Weights of a small GPT-style language model, trained from scratch on English Wikipedia.
Architecture: LayerNorm before each block, learned positions, biases, tied embeddings.
Each number is 128 + 24 x the weight over its row's rms, rounded and kept within 0 to 255. Layers, rows and columns count from 0. Numbers have three digits each. The size before them is the row's rms in percent of the matrix's.

# layer 2 attention key, 256x256, rms 0.042, rows 149-171, columns 0-127
120:137118133096122111224163134108149132156114115113135145152114132098129119149139123160150113098166117128146127179159152119139121135103119147184123110140065179138129106175122123138116138139148101129076107170150116124149111091142093086127118145129146158134083139156120129141088134141115127123155086153158085130092171126129135132192138105112132087156079098131089074074101133115133106113143
119:062128099096128148127144151163124117144161123123146149136163141144110127084142095112147123105134141110134067147152147161154134159082129134088115135157145142120119098086120113127116087081141155115152110133124157131128142152097074112125167128147127138111102137115128115149153128129084108122148121108108150156134164091096112108161154139132127173089104106140122126118153168145130081088134
119:101144103132128121137117157155167115081137100121180124085135140139105127075111129079127158143118143126137108099134121070093139146111110133071107138148105126131138101110075150140130158121119109141083098166098115172118125122124142123126194125059105140153145169106160122148132134143121110117156151104127131149131138113131131131063137122117132126125135119109111128126133117129120097124121
120:170152104104139114161119110142100163106140135123109107136131106167072120060115119116151088156104130139133123141109106129116085142153139128087112126113122108183101111136155164147164117144171118124142108108153132133143088169144144143114151106146157110125080127155150096149117107164191138112104132150142129168107145144103159131102142097162101109129133149128116163105110125131118124113161
109:187117147152124108163092120145141155110079119132078113137118120107156157151156098116139133168133159121095150122134126118109103150112118171146149094097140088143124184115142168143130135168174131133111094131195115139142094118128120101110144164116130131145124165170131125151126127154128113108115143130114112127165163114126117121142133123084090147145101161087104096149098103122140133110109
114:075095141119107141151151137139121117128114126120151113122130073077151159120124112111105146089124151110135107180105121149113149076135135144122125123163138083135160120128124123126138102131154134207160143098131116131099098124129133092087151149141146137120169129112135124162183128152120092116124134127162159128163123137129144133096125140108134138121138087080106154136161105101173115174146
111:099121078091173155112143103131137140155140125128136097135130095111079155119124144104128118112123130097103142096137115145116162135187107114069146123136130048132111133163160105154126122103172108166096122098124129092152145149151172127107123122152125130143120094143119132081115176112124177097079138110135153127144108137136167159112186140142157099099132143111118091121089117120111154112111
107:141153142119115115147107083123142183121081142142104098127115132147112146119137134087097079117104135150141145143112176175163141164179115131134144145142127140146125117122105130117099139125149148127094147112105111133125135147141130148100080128120106149103159117143124123164129137154164148177155139134122097155157125087158131155161139105160170154106174111163122113132153100063142142080120
111:116139141103113122095120137119077155136148154138136144143144131113088124172101145178083148145155116150130138130073107107124129081147126103114173079116151155105135148135096144115128067152117122178120137111140122102141129129139154109141073091121111142123115114109115122113124111116142168110149136130085130097115169160119145136138130140122115164119103139086143151115123137143152152102148
115:127136129106129089132109131089160121173150122127179086132115125086129081132095126129156125108126133113101086124090153139113153138119131161153121126124111102153136164123121147114152136097132134117129139141121165095117117134136115141113147088144095118096148124096160121074105142174124098156153140152085141154151126093118111154118130121112137146143119146138143149128147129118177124067143
118:101113189076071112099153140159134110134185130145111135129113170117110114151157103125154131114157136101137090102130142108111131123102134111112126112166067149121128122135104142150151179162161134146130108111098121128129096151163107159108101145136150073102141133118112112141100122106132107100148102143114116101073134117155123125100136138131128105164155158159105133148140177126102115104112
083:150118129128114115123213127135115133143137117162121161149122195126149092112140117117120150142110124113096137148117130154161111139133131131177100121138143188143103097114100148146180138086115096134140128140047123119171150122078116122100140123174124138110088109165140088098107108160120095094106144135145121113132131102113122112130125074129116125148131111086156135144150124119131151120110
079:146101183144104148140139154135147161120134094095112182155093120147095133143145143152096101114147140087096143134137104138149140151172135149122142157121099117117160153136123131126114138130116115162130145119151148129116114092120205151068134170143149149136141120123159123136133194137090134121147117122113084094140156134135124164096135150101130117145136169111096148110083110100154166130112
081:128117092158108092148107153096139114092149112155134115133124133151187154092124154114107114160141192166165144124131099125137128102146074114093118096110124153088101163062093106163109111104118154130120100123140122121084118122131134120161127143132137118122108129106136113154143138149135153143107137153139123162149151131168128105140125131122117085140107146113059151128114153109075170161121
081:101074162153168109145078087121094134099134169140135138108088153148162097133140161098122157117158099128089132114161165122138122140134146100156077070106111092105104115103122144150155079128104124134135144127113085109148136138154121128153156116156082137150120098116076133142156113174127104102121116095143175120092135128095192143149144154088115118123173149137110129143138119082142120111092
082:135117121116173144126158095181172135139144143111138124134121161153131121158152128119150166118182108098136097123120118122123151178104140096108114117129154086180119125123106114095116129130163118109154137098137112137113133155143105154107121142140076112106160115124138130133158136169118115092096113146167081121086128132138142100155129143120156143117101091150139114124118159183126169143105
081:143140156099128109107107117120118107127146170156118123115144131152070138132123132103093140118108137135115135120186156114194141100102131134119137172134118111078109129147125153095110152122155185125114108161117151095088118165135170110151133123098157121140085116107138127074138103171102129128086127124126091144142117163123151111111109104166125106083147097137116083143156081153128096121063
086:149179163116208099158156165103094138127118172182159145124132087125161134129084109133147132103143167140143144162116144160094133108123116128135166085117140138138138125120138075107113162133127163144119180087128121135113107121159104132123157124147126122102132108130152117120119142069129159145148122124154088159141151145155141155161103099152153175136151117111123128156107133133123150106077
088:135125103135154128152080138101151154156133171125127106138154152135120103117161157137122100122132140185131124115139099143145134130105090110123157166130139156089156102125100094125136130156123154147143142168105139090127120149063104099100124095115159113068175125104110089089139153118130177122133140153146144100093107109097148143137120108211094138137130124125139142150141172137112137138150
078:156130130116088155103152107131101157132082166130116123105107162155134100127104132131115100175124150138172125115141160090106114134165081118149128133118123114143119173181104142131127175112123154106101127095129143098150084120158179132110120154097097139097131163107108170123133107105148120092141107149128159100154137162144103118111121124168138161118122150146113139128134167159127133122124
083:123159126125102124081183162125088163157105114132121179111121124147123159153132195147126116143111109142145112183106125125136103148116087123059158143153104133085127143113109154145156104120083105111152091128145142127159140127132132111113124152131086139131093119129087117147125116101133139100115114122153109100139184138182126097104158147102155135142095109131097145137123158127100151134129
083:108115140092103129093114107137136128128111121114130188094090099115171137152174152073147170140104139140138132137131168147152144086098139116140127132114107131093106122160127131160100180117135163131136120126137095107119159111169163108087159155063147129117120154139122127113094129152112153099095164107116137150122148130100149127111148102106159118150108116083155169142087157100115152122089
082:102159156103085160144129079121166109145116106100108157120126115098169136102103174108088133088144144148112165131155134114135144145127119143133128116099153128142112143147082118164142129118158117124141120097117160117115127108121117116131125163117099139148090183132146134105126119206144098117126127133112139143148143131099144129129114148114146133107099134136132101097081131137121145086142
# layer 2 attention query, 256x256, rms 0.0416, rows 150-171, columns 0-127
112:144096136144123150149132103081110124145104172143153160144119113154104142124120167096116112137097120108149111145134157162180162142128116068129123126150132119118124141116146135146102178125119142137163136085169183142114116164112122122116156114143129138107099150148133140159180092122133115127112125124155129109083137142147114107124146078099128102174187127111132132151117153143134082154159
122:145140140133139144128154115175124168105111167135131153137185119173149107127135136135117094106127108120118149122105159122113109087166106184147126152113173155047123106112143099133128125143128126140148120164130149142112133105112160135158106141114115168095130106115121119073102148130130127108134112162112155110141164100088118118134139114151113122154134110143142157132115102114163130123135
122:158107130110164126136152130156143092101097111163125079137134155105149103144114150127084084148113103147165094098101088045126146121146131128126145091121131120134130157093123105137114097130108177125133134112105100135117098153169134176152140132141145132140139102125092157116143145144108125132133196113125115115176163154146135112103110121165163091134107085136118108107116148130145136121102
108:125082112111137078083121152129119098114114194071164109146119107117155143102135091130151095128117113096101104108131120109135083119128107121111094136073124133127140141121074120166158118124115136132141093146117109148135153147136150137076105145109142116128102150101105090128170170071103120114165141127125182134139147113136119131180119144167149157086125151132119105130118158155180134168161
121:120130157165129146123120087108114138108144072153164109157148129116168140180160124150121097116153097137111150109115108167115130145112111134139132120142139143095155133164134150110159148135146085089101125177117105155142215131093142084122128121132116105087124129165104110165119131129130133115078105121099147143106131097134116117143127176121106171099126133091162169132116165112102132145157
108:096155086156114155110143134096154081105089132129154111121117156076130133118107090128121110087134151168133095118161101134091162088140096142170097149151129150129125120118103129127095115143103130156144135133103137125155115113105169158128172147134093095105121127163124128121136138122116171138143132120108141157092100127128085108134126102128104130134141105095108120138140099125094108140138
116:124118074107135123119176117098102132105163167124102141159111103137109130159141113133180142136112120141142098159110151094173153120133112139072108118121136107126095097115105136157110109161138159132106117159080139099119121168151137145143148201155115130110174096094125161131137099125095160163136110151171134147119143167135101133119094108155108157136104138094149179128150102120177113129127
113:116120105102134140101097161171110127120129138159120129109119139124158106120114101139137148147082132125153135137152137111140117141143140129155137083149114088120105143135067127142116125103113118096134149132099135099109090121157099109180136122085121143128147128108145163154083183136155135122115175106107123156105111165152147123128118119136108124149150121130139149110110139185142129131092
122:160104127178151132119165139115129114109127178115091161070101102141143165145152170093122133138098098110187116127135140169139121132123109132126126144112144129157120094101174139130104158127138127117166119111136111132110129136101134108104136134154158134164107105085102151160190097110148113101159099152100095152128119078100106075151101149171150127133136138125110115115089120105123104109103
115:134147117145141145102141125137094171113111119108152181132144120148121145129151155145102122127156116114150110105177117132158148133129093150127116109134123127128117106207111119121128140113132124103149096112149125143148092167165130127163166122096145133113128101101150124089132145111120086108164097130102117160151136117132186149128105127118119125151124149132131101124126152134120124130141
072:142146154085134105154158133139085121178136127135103091132108131110122133129130162133104117128156150153129138172152134136152120154134142161095169152148143125129103171126131094110135121126133116152135104103157125105096080122109138125110132164117116130150145104118097127166134121191129096133119143103128100144153092123161109121128132142090125100143086143129105076106077164158146119125162
080:159103094144127171130151162088137144140102116124092122125080142140092100082163129170129118142122128143119085147144156174120172136143132141169093164120121144074145107142171106124115154102118113077139132143139145093113104145129137170119140125123125125153152105144127134142145133098133100105096106110172116151119110116134132132131156142145133132130145131161089144121168104148135131118091
077:139114122143136187116117115086151114148097093120178108097111122147124145114123144107136149167103185113148147074126130108116136116149122121097121163111120134140156103169154092134155105108139157114149113115111150121158148106120143111098104118102151172135075189109151147126123128167173073149124085142118131124121145157110100166153142131109147111139120101155153138117138152151137080126104
087:161129101153090144123148107099119163135084144146087097179125136140171120122146130112138135152100156136218150114139112090138113106145144129138111127095100136153135117139136132132153081122138145109120171139165182121144111152133137141093096124166108144083109179130122147137148129093134134145122161116091156099113113100146087150113152049164150117168136148114133121093128080111140099159169
078:126131151126138090147140111158106150149112113161127126143133121159136098148118095118146112128088158074136127105118104143151148115090146147116163108132125107098122163109126125095108135109153149107139142163108145143134142130127116083124118087173178149185132150151110161115096133148116124153082139089125123100078126172139123165144176119138064141179115120129105131105128119144117136156142
077:159147098141113124145098108112113143063124124100085163123168107120185136100147127123103121085161144141175165123094089122086176149112156136111146122133094107157155147118112143143133138140147169203082160133154116169108091153124148094101139121081079089140171157132125100151148163092097122126139147110083132126123104135128073164124142173113115137151164149101075101112138151135102127104142
086:137115147177145144160140109099099136148124098127097125134105125128107148139161111123181139107142128190092147159119094184110149142158129088192126109121096134116154138126129103131125120089144131150158123090161097179124131099082134147152111115163162130126134099134104151126141137143141108129120161148152100139126121082107129100147113134132129173160085112126128145089130131125138135120125
086:122087109083137104140134123110109132146150148167112116130125180094108160141104175139125156083125128132070144117123115112133111119166118125132105171091119112121105120115114124111132142143131101179163108120170148152139161097114101160118097119158154121135120140128093123134093087138107126113105167137138143153106126132086134158101142114091088115127122142133123125151114148147138080106094
071:126131166096096138093172137104118121118103138136179155134151194172134132131125100105090165156123143101123140088166143121100138106120135140093106134122131142126057131099160122152121141119131138133119125130096123144136186157105148141152139164091140099161134166133140161112102159139110154099090104143150137137123130113118122142158109152079126089125158168116181134145131124100143131123110
075:127100070121152152132155130109115127118138147167142144118127159126122135159167154135119138141126132109143140165134151133128096135093114138130139153102110121119186151139133118148108149130140159151125103138108126098143131136150193140139155166122119159159172137094132102154119129114096165144100144171153127123168136104117158110093187133076130104116123125129115158138144165151172125111085
085:108116161168096103109124168124093137139156131134081116137086067114140128126106140135125152074095133119133106170121110151104095129130136130132106107100156141150118097144081116131122156128074158080121080110103131143126127083162101127108133128109144113183143162103142151165121147147134112103100129138125143147129121138090095070128134128120123147166102164136152113138109161128152151147128
080:074142129166093160101155133126135070180151137094117113111124142130154148129115107089082167149138120119158099101127117110100128159149098142097114108102143119157125142148144146123137115121144110116130112066120155130106145132134153164102099157124136110098138128181160093184079115120179149112103114145149117139143135128122126110101155089164069136126103157124101165103103103113120160146132
# layer 2 attention value, 256x256, rms 0.0382, rows 128-159, columns 0-127
105:114146091138179116146149131122141157113146123095166139188136167123145142146101100150135138145124106134093173144090139127143154133116112089132133137149139144135195130125166104135110092121118123110131116166127108094159166097155102103109121187086114133147135130142120144131167141098166113125134121116120091105120133152120041169131103120113148159146093128153191154125109121114135077145147
117:122083142095115125151154138163115149131148170156120156143082159163091102147121132158103103144148112122121161115177141135147153139115100095156127147151138151101159109170173124136147176116163113134153098133119124067142138123144121115129132123096125076094135129141098133152151144127096152133145138106120099124110148146157093099108151133087108125128105114127154135134104163170135146129100
117:213119134133156168114110105136151111084145138115086120140123099115115126135140130103104133150148098077094163171103112107129113137127103092107159125122104141108141124113147112105109167167097109115097156161093135139128104125118135119164177141130119133111109093071121135105103124142114132112115138133138137158159151140097128078090115123144101130127085118154132164150113108159114143138081
117:127126127098175145142150125136135110138124109153096109140125110170140112106120142149120153125081118108129155124132151140140119159099156140109128126131140111139117105121182080172097112160160103141144149119164104113157153112150138165116082116176107107144110130122171159119058128115122133117127118145119166140128124169095113139109131133113108156125158150115124136146100090129116102116165
097:121136134101106124132087188144110148112109157116084162116139113086110142130148151126096112114086138100100145113178122152169127154105115149119128138120124116156111114100128158109158066124158129137158117160121117160122089127115118096107165113096169087093089118129140131127138114125139164091109122160107112117132104127108097156098140130135107152143090111115130136138099099126199137150120
100:115088151125150103135129149153105103156089153132188130132154107135103155124096161112135154143121108138114129128159128125143125127126110116138130149170123136089156117105161155121165158130100094133105154152141122131167156129106139137105138148108100104132140104117178134113108112121158100111150113120085139045135137101139166159117072142128166112110096113110113087075121126134120117090119
105:105150104094117147117170134133111181143084126153131187158127095108104116098107143136140121148110122074145083123140176107145102101125079116123121079140155141160182132118097096137140132121120138106151109111144159113162122114105123152140141139108124094139116142105120093083138124097107147157112136116156140146113113141130125156121145141133138091105118118141116152136129123114135150136180
094:058076116127106131163086120130167128128141100112071170122095184136157107096110133143112131087127144110151143141119144135125114138144101109164104108103098095126110161115145109080112175102125168128134138108146158123123137121154121100159147150134151126139130181124122149137131162197069099120152119122109082100125102080109141170087167134146138096144138117135105089124095115121103154097152
098:114108146112152126106165075129126161120088112127100136120140102144112116092140133141106114148171132148114149129126111150114101142122165155153135151109128147122122131155124131132150132144105136156081123140118124129112146090117103104135137144160149129084115136106115133107101091083127150138131103119108096147156144122098078125164167102125125099090089124106127133145092146156158125117123
102:076145112089110111184153190106164143097121171098111109070113124118093104146111134142105104116101096132129152125174179129129158117134145140175144146176172125121083133099134123138136159152156117139128115124142159127139137123096123095104106141107127111157072119091124095104121162131130135129124124131133135119116098078099121141149100124155104154139170051126140128124112150107184132136162
102:144120120103109118159146081075125138130106087067126103115064160129145145146110109129116109121142168110124113127159130115139142140127154129144136150120106122132126131126110142085141126157168118129156144110127080097152099139117135132104126143081112157130124132116146119118159069105130144096168104161092131124154128122133149122097142121115115179168113092047159114130153117174092137177164
101:205111115134095109119136100125097131149142137140145130130096114124137159126142101132111140121146136138112133152108081151104107147126171153123129131103097104144088149111085126154157160130150114149125117111120128145178118116124086139139147113167128134116116152131143108139126149135145096127118136163113124121141107110102137115158132129084111093164135091166146147052106118118138119083160
103:083144141119152123167116109105115125119110125142152113072117125122153102062148108152086206099149137146090119110097112122134118122139169156074147144127148089104104121118124130157152153164145098101118116139124097114083135099137146127101098094148117134122173147163147141115139134114160122112136122137158127108134106117119123112129087132118108141120144117168148112104157103131145162107174
108:132125141150114111076125159144128106124108120107112105139177113165155120163148165136126141104153091074120127102137102156133108178122120120123133160111135150116133161118135147125123101105105119123114139128105117133135143123118094139158140128131176171129172157115113096170137151163134117102152103150079141186120184148123103082116116121135184114126123123095149139116152126146096100152110
099:124083129129130090142075159094114163141151111125133149136119157133166166105132113175188132162122117124145138096121146121095168137086169126157133118107122141133142106148108107104122125093124166136110133152130145146130110115119135060114074112140109108098161134119106160145144119145106105124135100100111149105108135120105107157100106150102080096144126135178092139086122164126131120143091
098:093115132126116145101111171121109153131144114123121140101140118152074160168115129167070089130172132143166122141090162150127135139164106131127124152163140101141140103114121151109137079144105139100096100151100125109141135130120109132143154155127161204150169102131153136103086106122110115149081126109128138110102132140136114119156117145121107118126165117097126128126107130169113153106106
096:117125113095105123135124109131148078158155148146102098096109107181115176109110104153119172136124116134126132113141166147093099124141165149086090110123122099129143161091117105167144163130123124120097108101126120119116123158132136118113145125112080105142128124134095099141094114136167120172161099081144136156140119111110110187153155155147082104176137103161104134158129132142154157109118
100:165146101119174153125131129126098129113167130112131119113130136127169138148147141094076115117095085142144138112154162146135103126116128185135130095147089126115155128126130109091197142098089118146140155060123104117165116141144158139128106161123127159104176119113113121124159134092159092130132103099098158124118135163086121095125134148132156185096113142158179167150125112127158097150110
097:159095108155172153131107139144167143129131083071121145104172138116147133099153116142125098137130140139118120131124160084134144148166152122156111134102155125143134102145125170105136134127122093133093153163127128153090128151134105100079137197137119154102112077105097171124129174115163174101142161119085120115132140114176148093146098126143117110118149161144156124114119155130107126154118
095:163125118152111150133136115102169112139157150197135129113125112147157119114133147109054149112130171113124107102110123121130123142149127097119113111116129113132155151125127073123115127096118122144170129151129120148136130145115117104217118110142129098126121129153104147148125148103129162158123101109093108099090092161111114136137140132152098127161118147113138057097132105135163172086157
093:091118169134101137123169093170104142146111140164082139096043123143134131104124130192140128163129164129166130111133126129137134103155120090150095157094116129057149107134098123141147172171163107099169150082142129162150163138093122154107141094113108140087136095113112167118119127127109150147130154125121114111089113128119140115133123144155112140110139111160117121180148129141089132109133
101:100155131162141115121159152174143130154105132123122159110160120125125155172132142135099105169128097153111093159127154101139109123095164129145133177101143149169146117124096119179145086128134172137148103165147145144149132120152134097119173120086104158143156117127106144111104135087114094134131109121135126119107117160127135118131112110104143149106126132098156092147090101097133098100086
106:122157113120076106124065185107162119142117146084192143118158117146142151156092140142105141098115101139101068129144114127145138141132136119162116113104176170159125091118102144129111077141137144158096128110133126106150146149134112121142135133071093110151108115133172139145131141146113111133115116098144111130147143165121144150127127143118088118134143094135126195110121104147119111178173
102:136184133146160145138125178125108104110162127092103158087141121116139117141105074135147129104125113152155180144100131108105105104121130151121122168150150120146138143144118126135088137063093133075120165131139099135051124161143167108164139119110098134137144152145106123142142131136108135130150144126146144180181113113136140165148123139130091136105089144094133132138066085153114136132127
109:082108150118126132115085128128137149160113110130168154132110133142127151117093173116169142115159105113120126143128158164106132107175114115123107131126151110151163119087080112136149135147107169096127133100124153122130077152155106133150173130146099138105115098130132132099151144118146132154093136086145117139175174129199161104107150113095122170139114139124128093155175106101141125124124
104:157103105134132116135153128098127156120135166094103045145122080130116135120164151150148143141098133114159147127138083140152137149188104175107110156121111141118119116107149166110154120141136145107107119147112130156150147103119143147093090115112153132146136106161090156179150122107137172125120076130165092132157150160141134127130143118125128170102125130170135135096125101143105142130122
100:065110067148158139137100146112108147118111102144151108132119168098155167169113144132128119140144105136136168094130163159131120074165144160144156113134134147097157166143113080121101127130112151174122138137124126157149132126115086118086169120120127153133133101115104119113173110141151151111135140144113134167136142138138112151099116137131153166111097149133136136132148145103088119150143
110:169097153104157105140123145148139090185147120143114117151166119138120143119153162097159135113144114130134099132142162134094147118067128139136149153109138126094123107109126116145104140153136114116119172124130098096139123134151109153128073154138128104074173100147143136120126109149108168133154140114134122136129142162126068175151111175127154131119161149146148069105108163166112112100098
102:166125118169120104102138161141134099126135146154138113133133143131132134127104110145162117117130102109161112128115145127126129126144130129109078092100103148098091076108120131155122163085140132130120131128065087123117155135110076144155175151161130089106132140131097110116087112151139131145075109120107103157117083132125116159149174159140107104150137093138121101195136138143090168068127
095:109081138134142113137133105118163146111119135121150133142136113126156116132166138152124135095115157116142088177140126158176132094129121126124128122148114147110134125101131179137144103174159149161101126151172092142122147145163142147105140136098124112115141131122154127120127139096162065130111093091076102100126089128184147127127130140147117091173102129132112111092109110099156126125070
097:082145160167139112134118073142152157144076158116143121077105140145146143087113119155150153129173112173129121120112156145156124159094101151137134118122171144145187141064130152168131126100128104120115122168122076146128143106132151119126109116134147067123143143132108096145129143134095122160175111122116135102121139129141170106135117119138103147117124144139130151141126114074127148077121
099:145156155129148144124101113101140133105136163133124113116123155124152118140099104103135087107122133155109154143172120154144106136151138154150126120131152154125143153120109170088172089110118161097133136156138110137106114110146174083160157086133151128127164119121155148135161079081099130087109165099071110120119146124131134131139127110115117152143114111115130130131155133140140138085096
# layer 2 attention output (transposed), 256x256, rms 0.083, rows 128-159, columns 0-127
110:104108111143164173126131101131154154149127116117146127131105100095151127139170172113109091087103141164091158112164151143140151147107137150125160133135126097119083150096100143148168121156125108165151147128143146161144099145113160181144107098150146121147132135119114130160123149128076151129116163170154139138149142135141113069143104082088073111126112142115106158140124129158154187126082
115:094119108135113152113106158125138099164166123140142119126134107104140112100138101122085105102098118138136097174160136129125144109132086127111152131130130146108096154121100117146096128133140121138127130121121092141109098150141161109159156166093117170140109138160158122145108138097127126115157121152139144062166120133138154140119115149125115071155145155142090127120099103066163148129154
121:142187115116125115145139125135096097116122120121135102128151145102134129126118119163171163124154124145151139110157115114097136149075142180117106134174157120164126162124171116139140076074131138128157125130111136141134143119119118099134120113097125146148186131128105096125122137127126159146133104111097101127117135155135136124146123107161160105151141117118132101072122131128119164144152
121:185138145172084133134108092123101121148123151131136124116126100133129122138123121136104150093173084132146115148176086133131131157159128085143142127164128127131096159143101128123147168135113158118098117092097131139139139151138086148149123098086131142142165166095118135133115126080121087158148125128124131129150168084129151121127127144112163095116145163147147086118132117128150100136120
108:122133142157108148097150130124178150131135117129123137137129178112095099134106085119139095141189118104166118103107142101077104125133126143141144118109116132100156104091115138108091109117136132145145139106157150156148114133112141155117156133129104148138150096122132121115143183099102120122111137136089137179152182145132147151101061117125183095125156096141119153132145099101096144116146
108:074191164111086141096120126134082168117156124124140116133127161135129109138131108130116122163101145142135082125090129135148118085176134130149136108100129107169152127099123092082155132142129166119123145140156091183121123105157116125121126117150171144139166147129126148127099111143128125111128120140140173174166161130112144129120126099113082154095164135148089141162151079082163170122095
111:151127121127148122131099109127113097114141097156131138116108169115145121126155079149060140136139127190160131173128131151098143152177148129164094144101104164121136129126121129124134125157078111162114110167135160146112108137137122143137139155122135129118164118139145128145155111173142156142157158153139111149127105119120144117088157094103100140134164125123152063102085163091148122150093
098:107113133178120193115126149108123115117157090139149098108136124116145146142130132090149125110129061153092162136075108170114101123119101121144132146162128124119135119156138134145131082145156082159164109166168118160128099132136151120131139165124120108103141113129111138122092081112156117119117169134162117152124137141143110121128148099159143118138149099136123163158118133120139161148158
103:167146137133115114131096133165101046133143136122133120176145114099130094072129146115161139095117155160120103116101157138137141106116142106094166096148091109113105135116191071127148130111145140096102082171137105143174158064161163131124119130152123155144110151119145137158109149151148130082126127137123138104108108127161143165127101122107115119143109151129137157090145133118134095132165
104:147113123144142139126111072136150104138190110134161095131166127108135150134138102089139144113143121089101101153087145132106102128145116118126103116130088117115133167118104128122128091097116146134124117124138102140099143145126123147169168159180154126111156161125099076116110127098114129134139131173103117138139134139155115112114125133135155127118123146138081156151160131100157135120080
106:094123126153080105096126165132118125139117134151125107124189173155085135114130152181158123120166111137106100130099140135150122151100082116122107111093135162089146123123117149111131131152138158096130168163103121147197152171155149127157141131176114126081116147177111155138093158168124132147112109125109089119125152137141123163147116126125126113128150141136114149178089165121152073132105
103:092163118125162160114168139132135118102129094133152142134140121120116125117095140126120096132131144074115112105115124192126169083125112112104159168141156076117137159093154158095104146135144162117140111150096094125103133129125184137129107143086125130109083104127129150150154115176149123103135096117129104180137123130097114139152121154106120174082104101114149110120143122165143172131145
109:095124092140093149106153161113130124102106110123123108162094143124094127130134150096119119152111114123123102121144113097147131119155109098111136135124111140130168121146103112140120154077135132114138134121140134086145165190132136140110128143168110109112115132117080112152102120131147110128120099127117158153139108099094149173143109158140147098100129136138082150147117134184111125116156
110:109159172172120110114161104120121116135147103123088161120110150125115124088139111148192158143139127129160116164131115101149151139121110093131156106146122104157121097124112113086149168138153124122112138137136152114126112146142145135097090147095108112139116128162126140110158168140128142164156118110113107113101121148100154148148138126132103139135137149091111139056107094096191157113124
101:116146147106168109195126139123118130118118163148151137113059096150127104095140159144071130135083159118070127154156165110112136087130113102118146132180157135122077135164115128159151083131142074126167118102147123125135151171139120172134127142147122134118115128097157120158130126121121099125119123136123140167086151138140145099125128145110137123138139111099144140095136126096128104117132
104:130108094137130104118149122146111091127115123112129108149147152159202156145187123153183159074068159136114101151165105084112137126136086107107110072120159132123138145119101157140119177096134107170124106140117086117112115152142129130173133107114117100077102117113117112105133133147139140132162161114140131152117084132116136094128138121145129160155122142130096159115123094157124149146138
112:144144132105164115172125157099166112107132122115155116126124159101137127177116123089141091130130152107122117114116103121134117113150123081098148151131141141086125144175164149118126123117139123110120105114124078083152143171116130083170116135119153091097124103065153082113134129117101087135069132137119102134128131119121139102085138111109190125071111107100137111126123118118116149135151
106:128110132114084103128129112099110154163082126102129158131099141122083120101176169123141077133144166124166151144141093079132126133132114100137083188133139143149134126135126123154143128100147137101135130152111112111132083136119088122132139138114152147108167104091148096153136123096124145117157105109166130126134089092155108131112112112162142102131126100113102111081152175121093161125100
100:131181172110128081126151113156106137142138169173102125121141102124176109159125129152196154109093125162135151087177156116156101106125149083169171128148150102122134144094171053119153132103157135129155117127154124153142130099136104150119110122160110121126135151125118124143140153128097129089146123128135140123124102117106101117117166138139114165119136105125099160133134122126105120116160
107:129150102089165144129126103169119148118081141088142131143092148147102114155104085139163113138093091139100126144127129120130105151072173104105158139143144143123111138145167081133155133150177130141112122164090127168131126147158134087089116146123108099135122162148133146160094148106131124093141161078114159108121151122089143154196086130117135100137163125133148130130144128129098105132091
101:178141087126119115131042141124113108161135157115089141134142105170126107129086155110114095084109118117075118179147107150120158095152152133083129150138161113151149167095157145102154143138109079132087137159095148098125125138144114095122107153116156105186110116133101109158105111120147130090144114147182156097105136111163104114141181130109119121133153134162144150137105117144145099141154
096:123080091110152090136137120110147134153125142128102145132131143161152126107124108144133140120128115106127118135163155171106150126104159087116109108105137135099121124112084108098138109126139135134115151098102123127142115128102158136096096149115122080092119116080147120128148140138083155092150113151136137143126169132123100114110080118119096169112150143128135184109122114150140176103130
114:107127139161191131097128096144174161136113096115140131162140157133159163136146156119113129143156106139131162128094143145114140093123133093150110110128134103138119139135142132130133119097098126166169099097135120197094172117125169153131177140134117113110126113159135146142131093151112118143115142141137130149135118086099119083096140100120112145127093168104102152154135177062164161092091
115:123095110111121144115113096115092133109133117098141129134112136172115148101154108082116143159144138140099113096180112107163119138114126166114128101107104197143100124135150152144104120117130059147141123133127130117154142109126068097089140128116136098140120101128124109157145139151128136116106100107154118104131156123120152112140094132131153088131172128091145112146110130118098179152124
106:111121154124146098137148134120163125079163132147076117127148164129126128145103151125145105132135197118140125161093171128133190106153115126141140121140124104158148167118197128087164136112142111124122103159128112123117094116114133129092099133133113129116173136114128092148123132135155139146124149165132129127099095107131132160142147114147141150084114150127093140133127080158122122083162
106:135157171140124136097133141124137075107096154092146168140189135154124169111122148107119123095146144124120133091110098109131102127086135080107170133152119097114134115151141139143113120146104138119134132103139110094101171151153130128121177120115093148129121154176133157116145149074147091113108128146042143158131108105136123120105135108140104094100127124162125146144145169124104126171102
108:160147128147163100150116132129112096100169148148102117125102132144116110142143139149092139151140156175110141153146127112149141105121178099113126125150135119142105104065132129144149185153125116091120133166127133138109125108139137148169147136136149117146130153132102134151125119144097121121073144133113104116103083141114158156098129123084149121155114108093075104139123110143115117125120
109:161113150114121136168118159170097155112099140139170152076124097142136123136141138122116128143108120118117129140133134148123081141118138085126130121139145165136088175122158154128115130136156171137137077149098124112123161189102104133085148090117099097155095149121121111130115134124136087140094130147127140106122129124119107086131108128082131130115105140103111160151089143115169118142157
113:108127144121139149159111166128108142111113127094099144113122079158158094141147119096115144120129144132144130114144059131094106131142115118135122190168169087123214138183150125091092148140139099120106148114149079110108118132150155090099100133115113116113136121109151148128128167162167116128116131131126155137105128130104118134142141113092142144114128138125126112121135106132130151147117
096:164136173051102125168125172126139107123121131157071105115133111090157148130127108122160110156115103136118105118151163090125156138155142115146086145105137087126138136139120104106133136097127143159154158130157123135122078072109128132135154158150111121129115173123107102129108146113118118140150167138132133126131163166101115137107139162150150161109157073094150128134116148140099115139096
100:124117135144100119107119180085125107120100107141148168142124132129108133120137117104175142134106147120165132122136129151120146075141145133119134148144117105136147115153096118095123138137158095162131060126162110116134107126147111163188129151138081095172114109147122176119134118114096072124127090163141121134136159125117174145124137153137127133118135117136114100094150132142174167124138
102:139143122115120137123134125110101152147079143112143128159105149150127159130148116109082117159119126147098105120123132105113145136126145132089120071144127192083117101126112157134128134153128086122135159146127116110150120135132135126098117126090090111106130107206112099156125160136134146125162132151150127131089141113150143119121137132117074131130108131096131146121094144101115081160125